Part of a small language model's weights: MLP 384 GELU, 94M tokens.
Each number is 500 + 25 x the weight over its row's rms, rounded and kept within 0 to 999. Layers, rows and columns count from 0. Numbers have three digits each. The size before them is the row's rms in percent of the matrix's.

# layer 2 attention output, 96x96, rms 0.196, rows 0-95, columns 0-95
085:501532526509462481486498545511498495473501499497494482544499469476484503559499513470505503524465531465473498514478519504497497487487561515473500496550514433491505534468473498548541546508496515514470481516482470500465485505489494469451494454493486488508500466464495504518510485552503522514
106:511514492490481475468485473520522501512507515487501462553494493472472480466511505502499488530493458473469486496476478484510485457457489497500446515518521487500506490485492521517531504539518508495515528533514528456497472501514542529448506479531503504447542476557512506491479541523480566501
094:511527494535507472467509505502485506493492476498506500491464522462512529516465486546502509488485509459474476489576474524474489488480519534497499533504490467500502495513534536504485488485489498529468535517539461505487504533522476471459505543505510490430487505502485539511456457485532522541
103:487510501484500520489483485442504466483513506471477465491514486468478476501512497489515539504512525479468524472502500538494505498496504520520486551501499518466466491510474521470524498490546494512526503506531520537514504483514529502497515491533461502449482453585528457451520515532519537469
115:492510474485522504480517515522504521541489532503469526514491510513488468502467469514501499525495511521497461510504475520481476456521462476497520491484520544485509492481523496476479505535543495470538525492470486438497466501501527510527433520479522549514573528496513492517469545524480508520
102:545506516504446474490511499514493520512476444490503490502442494500524522519493525480540490488457505494456510483517471517494513490534498490442489506497518484468484440479510535540516500527488492485491498511500542466502447516473528529515518503532491472514494465479481504479529503486469545553
098:524526469459551467464498496497549471480500460496517465493509474492525495563484514516513487496487475518478541485504501495502492524486488503498498495496488535527463527501499475486517490524493510502527509495502540527498549504513532507526527501504497482503476525577518457448524508477525457447
085:506498486477493484493465503489511504477494468472478453501502484475499497536496523477497478521514486498429488501524512487515447503525513498501487478545529514504479489469534503540462492479471524493531511528495507502510497461483488529505489502526604480524481526522534530504488530512549517537
084:499497467495500474467492504473513502471506500506504477481471482482508557488508482493501486493478481502518439511480525485500485480442477472543508512513470456487514534449497447535531506503471523487515526493480479476488527498543494516476499459518505472513529511537521479497467525524572502456
105:499512500500529492503493507510493499529496481496541505479496494495489538474493470507454473487491515469511509454485488524499505515539507520516488472470483507528539480568495500497531495472485508450519464443548461516508511518457472515529538522517477454479457466508478503549497530508521532469
101:478473496516514519509533474524517514525519507468501477452524499509489536497495515513475496523449510486480449493521462491484500470539515488490537504506450565490507488495487520467505533491507505479551525531443487479518480487461501513523475540485473495515525516508526508495532533472515562525
108:529499484499468485505480533488495532503490443511515556546504490511510520480517497490473477504484522480529525494476480537531533529519519489491505535470449476480525484515452493494527499477485520485495486513530512541476519521464520461504553504526444500470493448509516490484502471462514533529
091:471506542459512482457512520479498479488520506522511482508480517437459499535497462521488542514476495528528523554525512460484514502522500529469474492501502486487479520532515523500493489477495477550471514475478515513487479532498486489542532522512533486525456499461518545488502475492469446518
087:485529555466497508473502480507516500545494486495504526495508521493516503504511466507516477545492480513497463453529498483521482472470461494503512516484461521501502514464498451490473533480483503476517517566524537498517537461476552538540495519533454490508489493485517507488484552490469510538
103:503512481498523537506510477487482508460510494501496521491476473507511530503531514477520521528466520470537468549520448505501544511494516461484530515474468496515521474505484457464511488486542489481504524482473473474524549524449467481488497573515472537524524483499500534478472503476494524485
098:495482528438499480471486496490496498515538467454538509489477492537543471534504508489503522501501515497523485491537499550492448498470485513453484506483518458486481498471462465503467477521536500512500515496500527494466495497509517460487481485511496578509528454492498510455497483483465481522
101:498551484518517503518497519478498470515436463507494500475526540505536488495507513522485471497525493469460522461485470521536533523495497498514461529508472542514481497516480544491467517485502485529472514524562481501520532467497474499503507503546482471452462475506511520452469484489514515517
106:489506504447495481484511502483526499518533498496470523477530482529501479561471482510519515510500536513466495518511469483534517535515553472478499496506462535484493484454491451478492515513506515502481480542472472471523530451455527481543478518492483523525453519519530506509498537462518506498
115:514506497507490463458546504508523495530505498485502496476488507541495517499473476520504497491490509520531526515478520524479528478548524517527507547491474494495498536473489506515527501506483538455535466557500511523463528458525508466492530458506457459507482468480527526512546496511526517440
078:491524566516514483497499510493484446461486465476500486493524506466517522535501488507546524538462475518520493491549516518488484499492471537510485528507482525570481484532516503513474511441485494483530524517540508529496538520529502470524517525501518463503468501481521516484507504500508455471
094:533533471457497478512493491507487526473537498508532505519501512511518545484511534499489497470513469524525492518527511504500504481497513560523494512530459459506513468465502481544494526524493514484507509562520505482500524472547520525522503446517494426496460513511548508504503465472525508500
113:455534505510511483481502488476518495495509467498472494492498504480525496537505497479498495538470506463481501474543491539467470471464500516467543486528509502512487461506449508504508502509553498516511500478491482467488533541491513517441485504435482543495554500537471478457505471508473483477
094:521489476493539516526530539553484502513492488497510491498519545527482524463499510527513451556495464486534470527502513498470500471480488468544516493531471482519539492517501497481481461471491514491496508491488507497495521502562447482467453477501500466481535498467519535542506496521500472478
088:498558484464520487482544517532494494499514527520487500494472513495500477580499538517523495484508499499477537514489535525485506507505486468477494492556503496517487540497551512503493510514522505491484491507488479426524541476511458529473474467506479470500508522497501558465508470486535501513
099:501509482463541518509499538477502467499510513517502490479473497469547524534500461512494518524508468505506506482502497539506505462497447493490525504500471509497490460515489453515484497522498503459529482449491529472467512554501505484515491468477510463517572527481469494472531463448531488503
082:485488500465523502538466497522519464509521492528490496459506529503480537499505550509491475531500481487500483510544473500506479493474509492528447506545540521474519472490506538498482509480505480515498539492522466490528511481495446555458508495540557515458479510528508530488443475496500510505
087:497485498504463475478485492515498532512485514509487494473541500468493512504486560457488472504453487520529483545514483464503516515491528486528481477464498500535484507479501501463487519504465521500510536559502496514537513432517561494530494544501508495433501524535493525526472495491496493495
106:498487506530486487504557500503453526487456465506513516534503503508473513536525499502480479493531489475527496504487534490479486464478492495485511464456496526484507511510491575516469480482526528554486491498517472508471514502471460502455527514458496546473524510500460505527479458508459484477
100:508500515503465535507475526531496488510505512527537502503511501477462518503514488480484518559460514492520488515474517497459527486495480496488509510510480461505510519525480484492528493513506475506475494432463485492470492607516494487467506506481456499519536488478502465467502453515479463524
082:484473510519496449503506494497469564534486510475483501492481521510482532499479488517468500470481498497493495506519463529494492502549552515504456499519504455505514475516516548481515494487490491487526545500544479521480476523504466459482513506503546499472503503472504573545486515468534531526
107:479507501508456464509517494478508499512495495486482543492488518470477500493515508473501517486508490520524537513511491519513497508494468501493470526464510513433465530507498524490500513480473470540504509441528526542495498489501508510542545481530477550488458465519470466435486469495454484457
099:496516504485517517519534525492498540490502495475489472511498483511514501520506471516492484502483513476493513535499483516466523489514531503460559495501461502524495494519482498493485461525514513538482499510485470482483509522459459447452454504451457514490527484461485542489562428504526500505
098:500495473488477457533522501489512511504542482509486483509518480548505537484502503479476519451469472517515517536537507487505512512481537518503495528533486484457496501493547500507513520491513515511494508521498510503506534485511506528469548485518514476530444537570533477442500462494549478472
116:489498485484472510528486470503528510485480509533495492500524492481523500515515529489471506489509480525501452517465486451514462508457527485475471483468523541483491522488456499497461529522498510568498551524477501490461481459484501528485469463504483582489505515507502457497508494512480462509
108:516499488487477461499504482518487546519496483506515529474532522509489492507507541477500508473469496541536521476496500510476496525519501485518493502502522534518506490525511496409479517491508479435556525510482538497508538465523556537556468514504492480502490523511506505510514537491485455492
086:501480526468457495532470497487509473485510470496506536500493492543509498447494516484540516514520485517488512497523514528556493517475509491494496549507487495467514473495524458531448517450499519484484455509531496521494544497486467507465515494507555507539470537503527546464476523488503521527
108:504486490503506459483492497481495487481495516502463493538502521484444481513495512521510516483541489522520497511461506473510504481486469489489494478515518485550533526483471518484522501490511464493530562454465531474497508489525490528529500476548452501460555462491500548500491542509456463476
102:499511472472495474494480529455551485493519503541513498510513454518488521549490474506499524524487513496485505445502489520474507489534484500509491515544499503519503524474486536505506508474477446459487541543485521483528519490517529507508505495545440445512515450468539511471486523499501501526
104:505488446483497458510480508499487469532469480482489494506521529492488494471542537455472490533504507509520480527522483527553484522452512505537486551502505481498473485447473511482502504487522512533476511499506483527482494498507524441453525496521553526482490481551488496496449507516518501488
090:520530524504499498469481485529460528480491512481485503543499500494499489472512557488521474513479513482484496494523488558512524496489501515472537535493458509517519443498498499476527528493502511456532496534519498471509497528437534500480481541476460515479528502521488488489528508473489563552
111:492540473522523528476497540492473486514506542498493502533526480480488485528474533546469495531522479503463489512510461451531517493488491518483488537519457526505499531513501502516513523501490495513482517526516540495510451512507525501545526498536491487498472476513552461468483496484467547564
096:488474503508483486513502509482534517498510478466484454518509435532523490553477511517501491509485500479479518498510468501482512515484523497505543490513503549518490516493486487510531508504498486504530498531469510525518555456451574508513518532486477508502485509537467483474522563506480477445
101:528513469518493511518518532522487486529495513488483492473510526524440484477467481513518491527520521461490519516457483511519523515486535476507499495513471462479544499510467488490545463511501524510455452454499461479504476505498481484449481458508471511466497447518508506515512517526494562513
098:516487513496516491475508482501476472488494481463508516491482556490446504505513517492498504509457528493510510516521515491512513499495463490516528461522526481441495489514469549461506497454493484540477460442470522558520441511518488461555531509490524473504506480513497508492483499537481516508
088:468521481479484490488481538472477537534471486533489517489496514441467528525483522485514492509494501519548497505456525502479511511474554527515523486515505511530513495527435487509524549483499492515508450504485500537496516500477536470502499465489459486488527484477493471523536513537483450471
084:518486472498511491519515528515514540522509503505485497511507507506476543501490485535456468524492490524484477502516476488508490478506549496521530505527475473459529470478495530479521499512448515528464463547511492512505440498479507444490508499498541479488490529487515480566513491506504531575
090:507547513498505463499510501541486500530490485531507508487522523476495531540495500483477466526501488485498475530541462471524497502492522520479494475493476513503516455510516517508509533491454513506463505510502489486484452523444512467500510556477542522528476531472476510537438492469488546536
113:477515488468483515527481486504488522510542488484485505526510489536506505469513533485480475510488556479489482490510514536475471457530494513500505483499569505437517501517486515469481475487527471513503493475534459465485458521474459494491477511500527555492503482482518507498504450522491520567
102:485501526516488538524487470529464491498490482449514502509542473489492504471487532496532485490460474503479470499538498477482485472506517533553515484499496537501461499536517487490456485496488511514514527553486532559519502487500538505528489519495528441464490542523480499552498488498543491507
101:518488520525509499513528478495513436472484479512477501541502471499513506512512510511541494491534487533490491523472533478523502459530498532500482529437499545477493479485483508551493476506495537475516491527530540507459466486506531480525564521503507516465496493502503477531553483505471499462
109:530515469538469459532468452493551520493479501482481507514528490498488549489557495520507522494542486496480487513501475519476498516503528501497485469534510498555496507535518468489480484540498472508483514485513505472475538490499490480473446461477509513497512535469469526510474472462509443508
112:493525510470520506460490472490465485520535529492487538512486502487494519525537513482478508502534518470521547514537472513507541540507485505481496466472462505520496499507512481506491500513488515489476490484501467494541554496483506482553504556468469479498461503507447510497497426446509493481
094:519511525526509557536522518504520487487494470499491532465539521450513496540523468505498503526504503531499490497469543509494468483527460495482463542535511515488505465529479470491495519494530512443512489441520490460489502504507496504537451465530510511521483486509543453474503490503525481501
102:507474491509499517515516492524543524556470493464483517480495508515519510500519506506496484515505461493487528471528453507492490507524481474453503513531454506522505471525504457486512505534531508457519502499478551447511542530486529539493486496509509482547513507515518509437487511440468496535
112:516500496531509486495497494525496483471487508453523448484512478472516523482517497520479504464515482525489486488481524508501456500503482548493488496554530511507484495559458499549504513492476500501523490434492524521457443533468476481484479428485544516529511510469474485500498491496506497505
111:521522492504460529508494530520449462457500482503502489523522480516520469507485526505517488519509521493479500485500514482484514498466484488485499485560538510477510529515512527525504538500539449533468467475469470450533511509464474565493487470536504474531497499501514485466480498533485467542
099:491549499519516536514525493521454516459511511527527494505490524505516501559483518538486508516501474473486518531543468521468505481466507523509511492529492493478487528492548539551510528549474500530467510502504487493525523521525494496487521526478527468507487541515473518442469457484512519470
098:510482501489509492505497532498461516473487484537531484506512463493507513490532503476498490521491485529519522446493477471509503509483521486453500496500488473546558460515473509487477488464519444487507519502501535469505524508456482544500515510544489450522498481471522556503490563501459487527
102:533538483488496522512477479470515543521500487508456502543509506515498504474476489523510478473539491479473540521488481509452536500536514492484505483529477544471492507554517477467507491561506498519457443501520516481510524486481528495510455464472465481486489519518517484479513448496522479513
094:480496489491483465474452502472546503511477504506444464493508515455474500482468483480493521527465473503495506480499505501498476513477534508539491496555517460545510468491475500517523495499506516495512520525509476507509521514535523546451488490489529453474495528551544473510512521546538482512
130:523522494478480503489476521527496478516477517517538503479503513497502509519473499460484495507500505497489509461467508503492521517497515496501504432501521503526531459514513499539531541539481501458517453462485480476528518499487518590512491492474499456494496536516458471541519522521466467466
089:541553450502525470478482472538508480512508491495535488501521482476454518511504483488470495505490498488485463512495464457472500505504521472502498469521496516502527469481494543499500449538506519507497520508470500449493431507504527541506523514497508469458507507549495472557464485511485508519
111:526537446457510481516512540527498465452460508541486502518501486536492481533473512457541517496482522498518520524497485506522511536450491471495538492443512506499494521494501490462485477500497502513485492490474526528488499502492544477494520547484499536489528513534449455491490499539491475478
106:514496514479519488484483503503461500528482536485494501524490478480493501527526493505495500471476479548524480511476496491559521520506436474516518492475505493500496521518522479488522536489478503464507511440487553509484472546503469502537549519499513519562542552472490495484465486477482466520
097:509505540494487496476508477532508479478507514507494461523520508498472528487497478487508526509445504507493536520518514478478521497564514550438489488497467485534470521504498509542477492503483495501491531514499522494476490509507501513539512505489479446519465496446515531490549444472498452545
093:504495523474481479499489493532492503493530484499467482505503508536533526508463501492501510493484499481494485541515527510479498477503518505480475479525521451515524476508548482554520498514515529481503518497483451458475534532489472524442473519468542503512524551482500540528505454482557455511
086:523511433504537518520487418494462471496475533504503474500464522517501509490548534527511486496525484529489520524489481484516515509473487483512513473515491528453508522495489524487490480517457466525457481451483537494501464494514503465522514506470536528499509531520476506480486483485460475475
094:509522485487460513496505457482509537498546527492516536474501501528507548472490533485522507461553500501483484485463538538450501449505495499524513485490510504435493529497519484521490510540458498451514485507497508496510518466515514536497449458482470491505512519508486460539509473507514511491
074:499499487481468481520510522554497502479516508457493476512474485526516480514506554493535511530492524521512471530484504535499504502504517481487489543521494494489483497467465458496491540508520509473525464516472496481458484480478492442495466441519485524508557465457515525492547522491513529535
098:481522495486479495504515512498480530499504484527505506529530496539499479513490483495504476490507519529496486482465528486466527473484536507538501473468527518460505520483503529495483514488515455522519530544483495508501503456521521522528482495492449498483512491478506477567528530569466428455
110:512495525474490526483492478521477497471492508475508467505500516513491469499476520488527491510502490502491510544484496484497518492480521485474550494516477502483467560472467491533493513526498503571461449531420524508490500468460473476488483474502477490541541466476491542484522470520482490507
093:469502467483504516542519510497478514519494508538478453492492515510500496517490516531493499521509544531514493527515498527488523534533517519504478487520526521506521501522523512467473511464459446482500538505507488498501467501511491458558446525522504503480472498419524525531540513500518471540
108:500489512520456509540443491510554498485489498517488501504504500504475506489479480482514520529493504481445492468471510510481477480548511505497464486509528496474517471511488497513452474516474504455509511517520496482457457501528521514497458521468553492458534528466511526531505517521495509573
091:491524474490495473514499477485516487500521502495525497539495440502510513522507492481483506490525522502478480514451499504525506515493572517529517490464492517540500498501484481501505489494485509487495479555502469533481513463449541451485526532494498522494491499488473496576518572517534538511
086:557474459455490466451517527491484517516503475538479516531492491484477505521490498489511481498498493499514466526470535456495492489466475475480485477479477512490485497502494499480541519521544506527495472492472493471494479501474546524494510467523493508522508496562543426500499529533532476518
102:521549488487480549547496453530458463446513499509531544511507498532475509479493528539523512482508550506516486507488500517529549519485529506521500493493501487467547510491494471505473524476515470495489465508513464512500533466485482520520491457499472519480460508505518483556492536509518509496
117:502499529463506525484476537514523529489494525479488552509522498493508479481494510518494510519482509477507476528460511520511479495481453470485465543471493490501483560486466476471493496529509551483509525509531483486468500501564502452499480491519477533462534477506531491456458466502523541506
098:489513508513531494476517489501482477505492551474465506516514524546486481508471497499510502488450509501508551497514497508505542491512510510559497482483482519468525501477522544520532468503519518477516517516525491524523506479546503523531560533465498462466474505540512518532503485519473484424
094:465517482507499525533494496509472510533462519480492477503476502464466493506480504509475505475516499542506512532487508541530487519548498536505492516496519516476473490540532477508513531500476512476527490445526529547465465551499502456542509482499570532528480531489498466478507503483533510509
109:478490501482499478527538521486505507539498493526496509482484518501509499503489488501501502497493464514544519513502518492503499517468517488526464501447491512511518439527544495479507461477537525513514505494544471515515551487511513545494543540498506501464436540559510480502509529510490453446
089:521516490456510492532498501511501479474483460496542514472480482546512493546503488522532497497470528485479523462490489573506477510473484471517548488469545503503498540492508522484470499475486478492492499483508519550500545464495491465490506516515470539484540469495443516492491539530504499474
093:466528479509460508510526483513465469529532502513515469499502444494490510490500519475509499517480529505541454517475489499499542487527504519500497526483516526462534501511469480508500513470484468446519501492488496496459462531466491497515518518527448531507502459420485503524514530497477548498
119:481519492517476509503482513496506489512517503510536478519521459550513526492462501489469491507491520456481493460529473468475496494459497514478488492457534514471512549521506539505492453472476455517464541506535511507495478499500530516483526561507481513464456473508468482490463471520459486518
083:527507463498547481489546454520538461535491496511481515479442514459470503521522450528518490518514496523472479505503495479508476486472507502499501498504492534463508468481497483464530503519477486501507468497520491496534452473474522537522489483515503499498440510556509460517511535520486541523
116:497492473504518503540524488498534506515493484515519501530509456522471513530529469499485504476494468531489527502490470492483530474552487476523484497521501498463510501488530559521488471538513503467500541518487567503521479483563515519517555481524486451482545497494527505494507461505486472478
122:473466548480506478464475481482510505489507494473523475503527515489472481456516478495489502503459500470483495482528508501460499508491504505508484491523485469550486538489507503478444489472492478525474555513511466517525548499525465492463444510519476482469486474472501575480480479499509484535
093:514493475513485515503511492524582507466464496539508541482504491479486530535528483459444526511487500474463536464436514517512476520528530474484457480493486502487498489517439504495492501519499541527484461483512480510505485487490487519485503457489503476498492493521495462495516497508486542542
099:467519493521490525484494505503493449494486521474473491493533487505480486510488525495487516526461536427466482490481511513492517489488499490524483491535523512542506512491502509513512498479550506454536547496486437463530531510507494542439455523484494500483520498524500525506468544526510539485
104:481519509476517525502491508480476504469491489500526497503506495466509479560493499509488487528496523500519513539457521561513497537498529494547473499522528512520497519513482511491492508469496516498513480469541459551502542499507461420520495487477504515473492509490491521519476525507551509425
085:521506535474521524482504494506475519478518504495548464457502472491520513559504483490486517505475462513512453563494469430485509530492522482489452460536494515473517483503489518507471460509532492527500527505477515470502452500486475515528512525494509525520482533512546492485468527494477512489
109:494467488467509497506480500499528504509504459471500501504511503518496486499477501481478480518529482526458512505538513492501428502497509495477533467496523507491464514524525477464461470509470509567468472495507519544503481476505497505507484504475582522517466534539503494511489476524474455552
103:500511524504515502453502484504495480539491549498474516513469535509484506478512480496512510510511500499514511467508540483464503481516455500474491452480507493536502525483549501517517492521492506473511522519534463446529519462527519587508456501503480451476482514481472523532497495529473472530
091:478515497513487535506516533466468500525500453514501479499513504443467492505470451515493482542508467490519464492488527495459490452425498493486535514496503512439520507535501470493479506488479479536482475509500506492485481522493532503477474485484477534497537499530501443499499480544475488522
110:478509500509454546504522481501491485512512513512527512511517489510496485506527494481486516526510496513518485487451568457526514505477483517501446513493472493484505527480476450549503529479517496497485484541538472484523522484493514532514509485538472492527446476494579469469506516511468481527
091:470476484493466522517502488472505504514484519491531490506472467504522505499514503499489526532487496487500516440488493582479522494454499505543516509501517496480527495525509478517504520515496483464535489507542491523494546525519561521460490481451486513470537533503463461490508557511479522475
109:542490498491493485498485495519467463501513489494540454487489487509485493477494487534526522490507486483490519510474489491504507543496471493525461535503523476521525513553526506524511406490485521459502523465511523500456481544543483500481544542532519484446494492513508533508494509502537515494